Each number is 128 + 24 x the weight over the matrix's rms, rounded and kept within 0 to 255. Layers, rows and columns count from 0. Numbers have three digits each.

# layer 7 MLP up, 768x192, rms 0.126, rows 440-580, columns 48-95
115133117131131153183137122123125125102087120125109166110195070146153092118125086112129136108116141121140176136170131077122148183148093111129110
141064109126121092106082144163106102099148122150136156144136148149170098113143135133082144149132129148167145116102156158132123145135123132174095
124135096100137095167183109072117112102152099104164114136124116138125126136111173100128145143102131141134106145152168109110137131132119142154124
138119113112103134137122112109128139101096106147112094132113102110114108081152134151114137079107126153120141118102141137138132121128147112140092
152132107130089100169148176144095131104097106135133145133117152101151106105115088118118149096151134137120124152149109108077176133125115143128090
089115118077105133127114155171125092133120117098107165124143087107122082142107150073132125131126135151127147123100145117143124144148095121146107
123121097132138165148127068115111119097140104094118160106127170128142108148075130149150159084110141098098132104153135108185081073101118085105139
107142057132130139155114158141112131093117106109093161165106135126165099125144168110106165138110139071118125112126191150178128126153124142136077
147112115113080121127125149141080120108093071141094114149122116096153111112146195131135137127139113136127187151115163139122119117157109121099082
127125124108119099113145125098107097122149129137137123135111138129165133140130126114112129161130147117087137126127167114144119127132165133123113
105138142123181187114162152109171114135078127090125089126082123084174086144177125115125113104090134161140132128130118088124113115126141095161132
087130098155070133100166125102148106097106126142118113182129093101142113133170128095164165189121147094132139108128163112178083194132155105152109
128122140074136137101111093130136107147123125117165110163117159125152146169148186107081143152125143124138134160100158119117141131132209103140126
168117123103085154132144139145125137107140112149115139139156102097140122136138147160152124127103131118157110115132152095159113107139125097146123
172144141136156141100128111154130100142131136111129186099146139107125155153092143142099147146136140141160123159127143118111070136104135119140139
122116137175090112088114160152154180096104080071110123160102159143146120086147174159146108140110127115099134117089131119098141110104144095131107
117134134092151127160049099080151182101120149129131150140135114148153110138142170088035140125098132171118130184128127105152142155121097156113112
130094090118108100171144065135166142141117113139115162127120158124148137119112116116114130128100156145158144140135119130106118099158099155137101
161123121138089128135128132155149153125122132124102129151142150133125104129115100128089130146109144135135138144150165137166144127127123090157151
120099113167189132157156168072153114122115148111137080140174143129129101104126108083083127102102136114156151125128134156132077134126116146110091
147116109134101104106155138127139164132136101116132156136122143094155100139127136100129135161144083120085145115101118127153158165141135127137139
076114107108148134135133089159142096137093126133158106096169113096151105149128107145125156079157127178146100085109139141103119141096135137071105
176139143073143123150102115130185132168108132108110073129119130134132098168147105123080127168117159105140106131138132089121119145121125120140144
136142139137159148115101138137108117133125127136103127141113108094109062091093108116135151174079146170115136154095125155157130158104131075151078
128142125120110096125160148112159105143110169138120107140116088143120109156153103133171116143132142125119134116145125114125154164095065120134083
094145121130179157111103141103143094108137114112140129129137153130120125107107137116127145124107132135151142159139148171159161199126097136141116
165151119098137108115191106156128114115095107124071147126105049136143149153152124155126133142121132111100125079102148113137123122103151137139142
133113116119149114177108160093137116118093142109148112100187146090146111131106151150090113119167128141140166138161143106082190160166164135146122
112108133161158208113127131146137094114097093146197183151120103116141117097176188155131155160116157140126125116119131181166133143110132084171116
126128090081091122153101136080184096094097070133146127118107115110147064151132145152098137095156112092136150143169165133106079177133104116143093
087140071119114153128104120126138098127144136123126139154147100092121130056136118111127109101130131154162154111171135175125154134104137132143110
084099102122134109143150149156130121133099164119173117173130186128111137186081098104148131110095130134093152155138134096139142117139081096095109
121107120120097107149150160125078120128113124121145156146155103160114089102125135118093113118139151097151134123065149138166121151144139126160117
115103098122135134079151114123162126121111167094086131135138136138160076112144091141130127150140157141117158111110150117156087112161152126110073
140111156132140115139100097123138166120135109104110131145147114123139116138142130162141149140127160136160127148104135117137117093098139086137137
149131146159108101154155092096108128123131137147115134133123135124129173165114154090150127142115146090103121165149182103177114143093110087142100
138130116124123144147110136117115129131126148128111122171115112136153148104110163081102108151134122118092150126097149094115133148143176138125129
092134103117137135119097046112145132136109076122115191159129132157148109146188177118104155151095133124122142107107132172171139121134092152134078
126110127092119132138132130157154103118080129112079143152126114108129081108180153141103129110117148176114158124078131094103148086162133140083120
121130113145108136118127152134156118108092098143076111175118130128160118126087137145164096101130132157149136183061152118134093166161093088132108
108077128110136163103093087130111099082115138114102134108080116132149161088160115103154180172098112078097100147135127108114090151115119157152148
115127108162082119128145128150141146111121135123092129142068145131112135046128146129170142135118130129129151111150082144104166134126093120115091
091149120119157116125143116115164129128136145122185171111146098104141131148128108152136111157121170139134147095107102164146117105091150092122124
133153115101103121140164115115078125120132132155132122146132105147144123134127168110165134124112174104063134153116151126122129120119120159137094
103150114094162135182108099074134149129095126108123115144123133107151137094150140133096112136119121149145148132136153114136137098148153106120143
100143105136158119172133156117169132133124125132128122139125129165129118170171086108102110132094133136126134169119087155120119119101150124142115
105094102053094086125138152101101071159107148122141106131137147095123077188195121086129164183095131131107147110140156118160145149086118126147135
119132127177158152133114106121123136130123166094118132152133147078115136090135115128083160128112139125167159136138100153168135124157130096141157
134158082149193159154105170079171121108101129164133119133164146106157072148112098095170123125102158115135130158136093097122083156145115081132112
137123113122121122102132105150139076094126144142117141103090157115119147127117129152143112149130130119148149158113132139116179116083141126152126
139120097131096085167174149083164135127139157133111124131159130154121119115096110173130158112147159087122138139088137135170125159131122134105129
123104124098080129112104135101063123139124152107130122129093129102121117111141100064124147140116117137154161164155109123079137114112107117131143
152120124122131128158131122134141133152123143096157122133165140156148100143112103127142143128098181121132113147119134142174087120154168127132149
135140142108092101168129149106109137123165120106121117171085094117130164094184122150088130104120157118119157141119143091099121150124145144136097
162114123110144172155134164138149136117130158116078117121178143139113156137087096169143142142110104106107134109136125096108128168100144121160117
137106105136119109163138117090114130139129161108122099143153121137143098120144078128089125065113158145128141188155167118088133161110116116137129
099133150138142140127092100112138134142148147118147119129112128146129115149130121175145119147115116166144117133101101114113097122102149114131167
103117120089166113131123139109163085122136128103158129141125151152108114151164083129125122102146144084128145137150081111153131152091126124142114
100113093161164079146141147114168109108132118201141144137083188130125090119129100099170154099145140141145146162112118146107133154139112121147108
150125124125123115133121147108136118124116141097124110148109128131135135149119166072104131144104132109148112136153171144124120147082072154159096
148126144128152147106113127104144130127166138114163109128104147116154108148135116139098146144124114161158127150057151141140106166118094146112143
129095143078140127107122101132095140137145124138150106131111138095151155116116135144131107123138179085086128135127102156152125087097109114119132
105123128147139134068135117161157166124121137127118144138143114135159116092122111138164120128109116135143155123084103116155142129136155137129107
132092128111158150125207158103159106111089148079122163134175181109145130175128139152122123129114119153133140089099112092097113138097123065107098
114148127118146109124144103104103165119114108127126111141142113131135098110167073120153136099123118160142137078102119166125098123134142123165097
122126128182123115128145115116124136147176150107141138128093119127131122133113142159148123138112132157137135099073117143150139096129124104147122
132153098119115158131120080153121108127116153075120144116090081168143102097166138110130164122108158114091130147152138123141104117109145131122123
120133090097121184121131147131161103111082101125092111167137110096140111144059085135180127135132095153118168110134125162117172095110075114161146
136097120123136141151129145144176146090122155149103143105182129125132129143121127170162152097129121139147136112141126092111152117122129132145107
157107121139066167122159154111124143121125139065124082150132128145122157165104133171105145114093171100129144145106130112140111130123116139181146
099133102123120152091102163119126101154123132145117132151169045117136125108145088107153156166104106141163137120118113138148161147107154111125145
153098117129115159143134092142166109151102142114121137135123138110112150149115112099143155147130178107118160119125182201147135172149138125109165
127143112101145131130149194142139100128099124085147090163102146105131096149124099121111133176126114149173146142106193110171140114094143093126135
112091102161128144104122143131113113060106136130085068151086158140150146131111127119132116161129148156127198142127184189155119132122105131123082
110104140098106129128136133135123113143147117123117160139132129138141121146126119086123129142122106104121103154108102159148114122148138102121130
092165105154152152160183139081132111109093133170102099139140088076117140148136135139108139138096143139107153140155155076143099135139114142126125
113113120131139155161101110121123120086113066118119169177104144130144120102148120176159149144175125126089121140143136177152160141145111119175110
142073116178119088170123106134139101103136168109080097109153126119137095117152112138083128090136112097072129115134131178118127121180114126137123
134144125115104153142106127115097114117123130107117118137091145131125123108146122150125140120142108157146138127119136108165155100098107100109149
100104110090120128141117127091119171078131127081148067135146119133136132102129109139141109126139136179154167110128086135136126130118118118178147
123131131118130121135121113167130163146108131149115126151096147101130094101089128090162126132127129123132091138148108124139155112108119104112131
159118140107118098097087142137162153124133158090123109112094119120126127146126107117087151135090136119139118186139112142089146130141148110136128
114158128100185133162124075076148112123118170093142145132170118102158080123137147122131102130094124115161141158169118086157100151087116134117110
116084088153147126140093093113092127098129152117104089124164128096113102084125099138126111137111132152113156136170173135144163090093112149137128
133116107158110106130148107119156128094146115126131136164125166098102129094130126106146167114127137155113125150138127065155159121145113146116113
116130108175109113128144114117117163112146136153113124178092093117140111117146102094168145133120126125074113100156102117142128143109133140154142
108188144173128104133123104089173160111108131108160095138098133141142101129112128113138139120103113114131121155166166151125142182129099117147109
106182084144141132135098141130171125110118116096091134156125088143165082159191155152072147134103131125107129109108125111165123134128109118193092
125128133140130124130197136123155130119126141105124042134123123123146114139162120097145118128149150122124155134096145099126105134137137104161108
124100071154135110127108080134154151060132129127109103130145169119140097167097095151130142134142159189160135113149137097097159168100098097151114
112085124150161171146111124136108158127146127137120135125132089081145127117168096116131132143110124125130120149170097150118112100128149108113163
133126116134107138116144086183087130108134111134115136145099079098129130170159164160153110098128114108088149158112153094109128079092137140100125
152111125061123138146135132139093110116076130083125076106165136109134092129112082165145141137092162112134129145127143120104134117128111143130123
107100108153124124092141120105162142125142095092150134141121063144139117125117152104125108140128138150127142141073113152128178178097141112106114
086102143140164140096145071161133137121143162129153156110099116116178097096146116165120132118145147152144109146100084145157161111106147111126105
129100103133156111111113123102141086056107114127107138154095098121120144136119096143143159156119134115147162110145101154122082119135104121106157
097114133069123137104102097125108168132143161125151118088114130113156099131142119091123118137131112130105141135151151096137145091153111157109136
117119120118095148158113148138127079093147146137105133131098110122133135138134149130070119084120127094139136142100166161114134146136101124127099
159123103088125103142145139117145086097146102170139106126126149132130106097139106126138148104132127096114145133129133161155140119119152122115113
133143156131107131100127088143133115113123161131110128114096128120121098113186119146138108121110148106103150157076107173120111135080152099133134
103149132101144171131132123138156090140145141135134119091136106134123134083127108167151121075137143170170143101109110150129110118151157107146116
146114115133108123184133144133135120128084115114146187118115107114127133138152147168126162140116139123143185107124130145122179097110134142113119
098163119085152141121134084134118109132106129118164165123136140110128175151132154097146134139105152135144101164122169148123092167127118123113118
135115161134101115110143123150164130107110108091103152104132109115146106142146109097111143135117215142139140153100132152144153102103149119129168
094099089201088102141190127140118139105098116135123143101114101111121119153125110101138158105132149144116154056111152094147073121116112136124132
117127157134147110066131155135075121134093181083149133090105104088154098113166128083068149131087158156149109150098153174116127153121130102134104
100100101135095165096129108183109111144126133065106148152146114114141147132141148187135142133133137155154139144127145090105100110094141133138133
154110115084140136145103099104179132147138166116129115122177160134137139159101147126094157162107139121143168095142137157139129157135150128137121
146109135094121125167124134131144101122171125088158102111148122082153128105147104118087131106120121113172123129112099121128124115064135104130124
139149150143142120140172124084111148157120199138168110135123132105120118151129122097107134127097112124130119132109112126116105153119090118158124
148086115085194153114144102180116122121116190110129107145137101139159137107141135140170132129139140123114151192155089179124089162058149133088123
138106131135179188137141088149155139100121117168096098131120132142114142100145118151066101118134144101133161140148137068154107088118132136127134
118092140138181124109144118086100164126126168098131086149123113116130095087087127128169110113088149117140125132104118105139129119125138108142105
112132132162132094152106124102166154152118141097135105108118121131148134180116138099140126108129134146148134088125129182134166147099135098137128
125099123159152170105137126104136152109111073135122123165144105163144134091137153169153113096108149121131136135126087062121160126154145120111113
121103132127150155152075131102107148132139157116095145150165097129134121122152102129100120128096125129153124152116095151126123095124150122128173
153110105091142130102153133118122105126122108135147103160098168151157122092127152111159143109136165119100136153073159133128065106102114112157115
097111099111125130142143178134176114090117124153147155148058168106124155138157118130121183134150150163117136137152115133070162115152150121161132
128139141087124186103103134090181140136093152142139106150111109104113115120150146114113147156117138103115087159125121091167104137128117130143098
104176144160121146114130123123150109144112137097139109124134132114145105090139140092148129150102174142161119149139140128150143101124182095147149
128127159138112149150098139131152145143097133098091153117119188133144110130153097122139134111091146136136164142105116136110127125148122119122132
112116122147160160141110141101129138124140116063131142116114125113141121157146104138141110188126131114163112162119147158128146140065141086149123
097103111169130129113125127170145090109142149125118142159111148135123134163141099119079158112097104132147100155124118135098185158108140119158098
108112107131102137118174123066147113111134142118109210137149143147135142175151136057134138202113142104151122119156133162169160127136107060131111
125092113130146141122139104105122127132135127110161108093139159080124160117101142143081169120114154118166126163120120132114087107129129119155130
105151104108168138111136186147170122135094136138121101097157144134150096090120138124181114157107137198120096122134141156157160086121139151129082
088109124114088143137123141153099122101100153115141138146139130098133103148119109127111123112096127095120136104137142166126122115167126126139134
136110134149141138122127105123098123170130110122148125093171143111133117093129127099147144092117129153145161141114118134111140184124133123177147
107131116136137191090120121106106070161120181126194075188056061084119105185176109166108154147077141102124120087080130196107072188108140080118103
096115126104125154097111101133118107136096127133164117127116114127138144131112138117145137118133120111102148108106118130134101101110113131100082
150124093153114158147137102095082144144105130123108128134077086153122170137105111125124156112079152130147153098189139111145058133120115146132122
095143101154115136154125116091144147128123123155127103139125131120176163096165137085121115165116146175111117112068133133127164133129153084127100
129097130084164186113111116055185127136130118102085094139137142110129115090126120115088138123127122140118146156136135122143123089113121107143118
125123134108136172111159124144125166125123133099158113127166119133132133105130130164184130147116155121139132132107125118170128129133129121120142
175105134119092125112118095134118099155109128079105081177120100130134122053125116178173170150095117093146121141145154129127133119122118108173099
145140132130131108143115109098177134092102111125161136118120138095145172110104126156149137139143110123161141121120097118097139128110135145133092
145109130090149134138133128127152075149086134082120152119133151143130114152125112114081110175108118088151149174107117121149096097152133131121126
119121132161137169204092116103159131098123155114147125139111122113159141130099167092102125135125127118166158149138118143171103102125142125106145
116133103145085143146144147112149133126130122146128150091131100152142170127107148120169151098110132112123123142116095128181136158160109135117120
101127120124127145122115116122117103113143130109112114142087131116114124163137097122089150148111133139129118098087129147156161140096135095139150
098129120146132143131151121119138144117121146139165120105129161166141137159128146152176149139136096106126138147126106088104165137111174090142136
# layer 7 MLP down (transposed), 768x192, rms 0.119, rows 440-580, columns 48-95
124169161123144131152121117111122126082110102132128144135163125141142133121128140135162149119131137126152164167130162115104155152151134127083137
086114118142168109121128146117127136143117181114140134126160180128143117127121158120086125109110134096127135123112118154151111153121191144142179
139166144091106126142136110102134165154107156153142137136137118151114109099129107123148106116132139123164131146119130095107128118103114168142057
116165178135080122132127142098144092110148114148127128097136136139118148155130136156121156111133132108126109147123091182125151148105172066149124
176109134129110185170142105133153143129142153092151161114118148129134115108155161189130111148132140109117133126138102122153138157121136134103148
143113161131119150101124136115115101174123140100086137109110119122094097153145125119164132151136111149140155127078118161130140173161118141135151
141140119128098105134152117135162118119148116105156112117203133099094112113111113113154141098136114136123130113123074112158169120126125128137121
139149149139198146115115162121134148107099151120157103095122166162113102147117108116107085126135136098154103146143096151099170111130091184127093
102107108140150162148138177172157103040128110086105087081168118159160094150107134171127136074131153132112072103128140197115171137124139127121107
171131118101161128146142093211154144160167150188145159152173160104154129170113103115085149142127102110162128135100110135184112141099079157119158
135156158133111136135118110142124156137107126143154108119141145143119129119132139118159103133128126117119131140151123103109109113151147089143084
106132098153123153099148117149145139173104131119085119175079138151067049118122139128141100115108127142104098106163091182155137102186125137167165
123127140183127096176109145156150122143123144132124159154146099152130112114144106125153110110115174145131144147127124128132142135120193154109165
132155125121127109130143121103161116135142140115131131166100153124128114116126155097085110147125081111171139168114112137102131115106145097130140
138123162113138124141154112149119108127118131145143133133156139144131136161130115096158134099124154137099152154140161106150125118148103126110124
147137144103129118140122086148132136109135084127066199111114121113121128115124142064173130134099085176111128144128127094077126105120124131063140
137145124157124146121106155097104141126128105126126150082111152087157105101120100130106081133096098137112096134132144116143123158130126146097140
162130103133139175120153072112141165103109116144112126134109154128162143128181119083157141116122130117122160149147129094119132082133130103096121
105143106144144160106107106143111090115109158107154123118125167117129163118115124097141130090109187127120128124139128127089087140138137145121111
094142137095094165123161157130096144159132115143130159114119137125144157122174112124140144119113109142126143133116128126078104109170148095139096
108130130113148142140141133128123117140125117134122160152143104130163165150119139123159142099119094134107125132122126108098136100137146111109104
110160138146099132156148159125132116105107118115089122105141097093135119147125122163152163076146129152135118131119147132119120123118125125166094
168199123131089117104181130136158114172119128143070137162125120132188114124153102112101138124146160137136131131110146118138199163168104168074163
116151116102164138109121092177165098110125128108114125098136057089131100113132129141133130128111131120110108124131099101138136137137114133146119
138121122125159109106175129111119144157104121125155121159145127126160111136129139158124148106151147121127118115085093119082147106137136108139148
135138179147119107093103140134113088137162100110137150100127144098100145157115154116125163142120164132142140168135119116101118122113150147092118
120121091151117153128114128162123102125136136107139134120152151137125139112136125160089150135131149071138146163095135151089156123115131153105152
108124114124124096189111121149122141146183144139092126135149133135149133138157097092118089127092117115136159127182086115085146166140139059114127
121150142149128131122104129104135102117091062150145104138124105118090098139133093129115136165157134107140137110115125115130117155077054132140079
125162134139104084159101119087148125148112084161134106097123124153125089114172158140138143163149094076123150137147142116133103106131100173157148
117165106133081106179142138116124121149140134144161107163160158122112156113130131130115123139144116103102163147133115165111148098170154160108136
083086140071137088188152140182160114115135103096140137156165163096138149169171162112100126160103167117096134125134154097118143127135085142124114
100134113133130138170138111127131115179124158115125128122162103118149091123145139155162125132124136161114122148134089130133124134140096138144105
116144135133116132092131130125108158145180125111112110146091112113177107118090094122150122114116114153140140122127144156144107108173134133128091
164112128136134137134130123137157133098122151148109121116130124161118084090104139142122135085140163155081131116124169102152095100126095154119128
132153133094123108143098116116151111136131145176120121121146133130122136165105125078132116131090104124133110136116121103061131149129107146141146
110101121158141120156132159139101145129164142117143127113136090162106090134137102112145105150114069108112120103149112087127127135111087135134132
108112159155130153145120102112162156122121147112141136150185112143127141096137137136124114163094122099181127160151164137125138127122139193126120
124117160120133105121118188111105104138107140121165158098104129142137103137112099146142147161126127130121113120122120136126108137136138147151131
126127140116128157128116115138098100113121104127125176096135144155117091114126137147124147062174119125115124155116113134104124152095131146150156
155121118154126172110146121150141111107096083136155148097129087124164123116076144120104099108094159124147159172105144059107113169135138137118140
117123179127155115125156154122170110163141149157182144109142158158095122189126091136100118167132117142121124148137122161110116178127147126146120
116155106136145132084142114135125131112122128139147121109128096146143078153145096165117091129116156147154153138107153126145123174151151105085126
132138117123108141087134151119102118138101113097073107086149158116102106117108100115135148132128145158111151109159114178121146125111093148141141
149165113143144138179127100122146146123150123155103126102154129138109130115130101111163118113136112109127121129086165120126133098114106143120140
132142154122105161153124139127094104131107141171139143090073122115117162102131078125134150094089103119172130115097111085120168146146133112161128
075084102102084123140152125159139154178154125127139146157135093130105084130203109127207133106146096133106128140154147123147147137110100167153137
095153101141132141147128121129129129124126124143117103110149096150123110123166065122155110127113127151117111134167109148116123106108105062158160
132142095127185117119103097112126147119132123109143113088128171166129133126173092116141124138094138116128144152107160123145151142098087151136081
128101117123143149083087141123130171178103117130097118161131124158130127121176138110124129165110153120127142122125144112161072181131086154120089
138140101182109151134105096064166138084176147157131102130117127110170154117019124109149129115128070126123147182178128110168141103156117130103126
152118099142106110094077140171117147125127120137158157101173114112117110106102084193144115171146093105121171156161096108096133160136102173162128
118140121105100159152137118094130138148124091122154151172121110108115124137132145065133157150136118118131097126133111131115157143142141102125173
152118172154111163135101132149138144141112096098140150170110121135137122130168066142141144085111129129115136116161115117082116147145083146141108
108122100145145089122159096097097100155134119118112116178102158114148124136113143112103100128124072152157146164122138133111156078101161106114114
117103116115121085151154130159156111119128134098130087106148159103084133124138149121141148124193097098096141151144152150159112127140138127084113
118146125127131142134148149139139106101127107137111150111159132084143098111109143123122142075131134116144122115140132129150162114156125146129139
120145141113121177152123148156097116105105116117104148092117143135141109132140164145089086119150119167113084137102123132133146095133122137125120
134122091093193136127107128100119117150153130131126101107163091158132131127177117145166139156122078139104163154112148125171144171115132141122121
136125148121123130128145147100130161193109136135124112143154129124133116100113193108122166100118145123116127137110147130069157126113159136113149
160112117119131143165123149139158123105135123151151122116127133116110130112102152147114125103115121126105132155137098128152152069130120137114185
127111112135074144119107135105100163087118158132128120093127155152098148125115112160142142112131162085129160147145107163125113157141104182126117
098127146131133128089151139175135111106139155101153107148105138106147130124106099103138156124162108139132133164141169148126116120136125192126066
082113140111156087124088092151155164129121111138095093147135154116150124131105116098158125155125113134138140150128115149172154140105130110142104
136137154104127133138139158112182140141142107163167114133124098135108143127155117098141129138125128124154144108102097148129120136185176116125126
158124125102123154124146132158136090101123098121101100111122151109139115163123137110134157129138158111106107127132151101131137132167141124154088
100174153137120140165098136154115112096127132103125106087119107135101122122092126139132150129112168100093109156131112110099113136139117122180126
172125086122100136159115130119117121103095103147079132125141103154126090146145095150150117153097130123141150151155114157106158073143083137153134
117135141135111106111081154123131131161139155113126139134123137080147117122185121122104150137111180128140125152110144164090128128081191095115178
141111098143123127121126192093116103120117092114160098154140119124116100193107123110098125134108132092145150112094210135143091112131058129163105
078121098163107122120140110106103153127154118145137124169176115149146117113148135094130121143119142130144107112120134080164128178150141115113200
162141119086145130122121109140138104145128122113135111081123167093140148132088122123124147170129166143163140153176139117139083145140211138156192
067174131132142145076147121116110130114150108166134149126174078123139132131146127110167139138107106157126115124135079092164114174154132078140133
094155111167129137144144161135105073158129093135096133132170192117184126131143138142128125139124131125118107101115137182146148077129142117137153
152096160115113139112145101094100128162133172120140102156124139100111123170108109138105114128098109133135140137106116090137145150114137095140153
128125069096175144107146087111107102162133116159125127096149139167162106160147088168149099128150152149110127135089142131173104186124126142128109
138105177139085143135139140166138106121156112146144153125120151105111105130124108139132059079119137115114069089141110165124131160147139097094106
110174149093151156103162166099116129143126093123180145138109111115163147132121096139168151158130150149162117128132131089173118163102127121143146
114129096135137129093152139113122146141125092129117123133079132143110150150142139110145167107129177084141121132108116121108128133132124129144131
135137126102158098154101126122120159051135099124131149138142130121070132137121104134144072101139102108178167115103081072141124150113111150118174
181120158106106116135083112138106125105084119154113130132153133168149100091072106107127133136139133119120146173130121104114142102116089139121175
152130155090121144056102123153128131116100088129145149116102104164097120119139140086105138117176170132171127116129112101126137164128164185115175
129140135117166120053150130155112161192135118154143137120147123060150116148125108146136142112140090146163080146059148091096149113109131104121177
135136132109133110119117134101119159137132109124141132155164122146144131127151148101141086137159130135138142147160096168127055136147101118081118
134083183115147134153139067177079143163154076164134116131159145169112131133132136132127129119141148115139131119168161110131089129171105186102110
163124164131109136116131146164106154115114130078108086176146094135121117142135135113152105123136174130117123121139131133130134094147120102139145
128129151173147101131114120090130135143158138150110193123114112125110112121182132122100116138117130129147124143136155117093119170123109186170132
134139117144159124124072103134145136143152124114109117131122156181133119117145139064136092146123142101141130125143146142132158093140105131110098
113147128100088129148160125188069118117099167108150130136116148111087153121146112136149121109134107100136144139126148125075152125150127122152121
117130135148176086107132146108146127063144096128133111120140164079106130147124109122107150122125163104119114137104112137100151113106111137142124
135135099096107152149124119126114139131114130173160157162128075150143115162155166083165164085145141152106155070164124106105152137146199142135186
142157145123142125103152172119134140117161188111139174076110111148083126139087143146107128121100129101107111089145102088116152083155138166151174
112139132139076143166126137120148127147135164141076114131079109130131094126115121162164150144092140153151121167130144147116119118145079194100145
090136104122131157084143086135124098169102087148152129139121110089115142129159125085117116193087140114104175128099139116131151150164087154106097
144130152139129117118135116166148132092143145126146158131113139135127128169140142104114172102151092134120118144116117101100167094149123159126063
120139145129140110088117133139076166105087142129120154130147104169124141166112127152139154123150124101105157108154165107124093130146095132139175
069136132153145113144141170090149058107141074145161082111123112140140081093131147106128096108157207107100137142115135085109142098120151135123151
117071064167084143137169130140158134130137158116123086156139107172128103182171107099123123126137121149122114131160119147115154141101100140090088
124090169131100129130121112110153151085142074121130121138106126108120087085118159155141102114127102163136109102171094118127094152120112107082087
130140135122153132088103123117127132168170141175136182091161101101116126163166103146102126155085091125164107145089130140092163136133135130103165
166148117120141159144137089125112145126133110103086156096130143139115131126144129151130153174119103132114131128111136162125130113126109080152123
171118104105095161140136149135131119150095120117112126143115153111123165129089151114117174165155157150120152086164154148106142122113181113108145
138166119125108100096148169122139120116106160143133147109146161108122127136158130161165139142113119139101186138157137163137163138120117142098133
122149148145116139111121177153119112157174112118160115150114112142150098113101103082127126071127152130127152154098100137142111113154145132081174
123163166093128109127113117133094166150069129107119106158106131178152103123119133098111125150150132111145130138114148118108072137142154123158140
103155204140123117114155118153125174131128083113124132107184120112103138070162112105174120126154113132082183102091124157105096088102117084102117
125077106152131106080158097107128161158164095124170106116134151124136163095126152104128098135111114143127155120117146113122121103112143164119117
127162116137153109117135119134147144130111149132107128175133105158151102122142147152160126145120052149134119105131132125163148134122165129096103
106133159138084130108117129134112143134136142132157109087128135151147180138117133127131120100157195137131110109151073130140120112133167045111120
086094128139151162106122132151135123124140095128121134121143109112144135112095144158104116134152129120087126127146123112146126142144132122085151
161141108103161172124167134112077140114165143110117167122107142145137159124117088101122135147102077104113132123128138133112101186142097123147159
145171173130129124129146134113163129124124155171166173127173151155105160120061133148158131109147154140160155139125092129168141133111125140114151
150079113110117085093125137138142144123113141105108079143126128133146117139118151101097125109115202133118160103129176105123117169104126100173154
119124138138068100120105154141115140135106139120107144147128149174110161171136136133162172142141050111119127139176074191121134083141167144140141
119113138134126145145074085156112103181075148153132154115136144099145129130134140102120137145143094132128137111166105159148120134106119174123132
118158122102149137111123104130121123119136113137143152116116064154119089149107168105150153121141099082123134122138134105171153122120099149106186
113156129132142156154119163146139109157123095126133122117147124135143115089091076118140121119125150105120080153159073146114163139110125114153155
138112111094102122146143147152165110084090117083120134163146179125136146150108093130174147178159127119130134148120136156105173155152138112109234
138166164083128139079131135127080121089129138103127118096102112121090145130137149099109106101158130102157130102101140121141127162087130124139102
130128125136141115177146146140157120107152103109137126131190159130091125119113143120108145087150147125173149111099148097181109149157153118106165
084138127124085130106121129105128094151137091113095108198103174141133125165062172128088139113127184121111124132109134102107171151118162106134125
064132176132113109112117138092153113140129119124142151108092160113123129123117159106157137127141127155103121166112097166165140159187145135125162
122079124132171138149114120108127101148135150135128127104163135129135149128163133133095122121108106138145140142129134151123125152165137163136114
149126121117108113133107115111165102156159155142128118125165160121077169137140147122114144118106147125157153097139110100106118149135068085137131
152088133140129103112151132139101148144163151121154141099150102158107149150111140150110080103143135116146123122133101127126107112125146156159119
133135121125138118119156142110142107115165135134111117065147170122125140149130125107142115145128159133141129121128140148160141145098191150144104
111121126122106109131180167098125118103115114163142129126132117135159084124091130098135093126104104147110120092106128115164123134179112114123139
135092155130163114128130115162128082138104132138160143089158169114140118117157094082100127125106119142116128125129182118121085139124113149124144
182126120065116144123156193179134155135117171160116102089114127109138139113111129155168139184196171147162129089138090108058138136172123170111111
132145122130111117174126168127129148122143149147158151120126130115136103134143128113106155102151168152123143146138119122131159123161157080155168
098075075101114165146126142103114139104111139115052117114124095142131138138154164133113135117113141103123109142144143146155113099102107142099105
161182118142126157108119092099149082135153112146146086099203110102175095123157144137145124148058191172180156116154161142145132164121129169088151
113108108128126191117148132145141102155157123110123120121129131126135116114143149090158098139148144132108108110141120150142123116141172084097180
139132106139124126149103114088154133115119137166104156127138130137113125111119102137120109101121116137129127125128120164117136102145074168143166
150144177140137096156128146134149150141159103152166152126137126137095126128156101134130148120190110152127174093162138105172105162132113145078091
120100092153121095148120118147139165114135113108103126131155075136134104154133130143094137133127136113124094098099111127152116136119112142116125
122102137093149099127157113129167103130129123101140146095152150132120156133121077104137105128113137132132153134108123148159150112119088123124119
112140132126145092127130127090120087108138125162110104100166124156152131125131069156144159119164184143114117090143121124108119114132176121198110
096110140171129124115097112119157144130116180147108119128119118188148158128135106163137146130104107114105166133140098134157140158140125113140153
110114156128154133161141150116090175108117123135112125110110123100174161118085115132127131097146138157152095107137110104078119137141112141121167
139129116136132092116116129107157171165134123137110119139134165141142104141152101145085103140159023130151126140148107125105132095131168172102147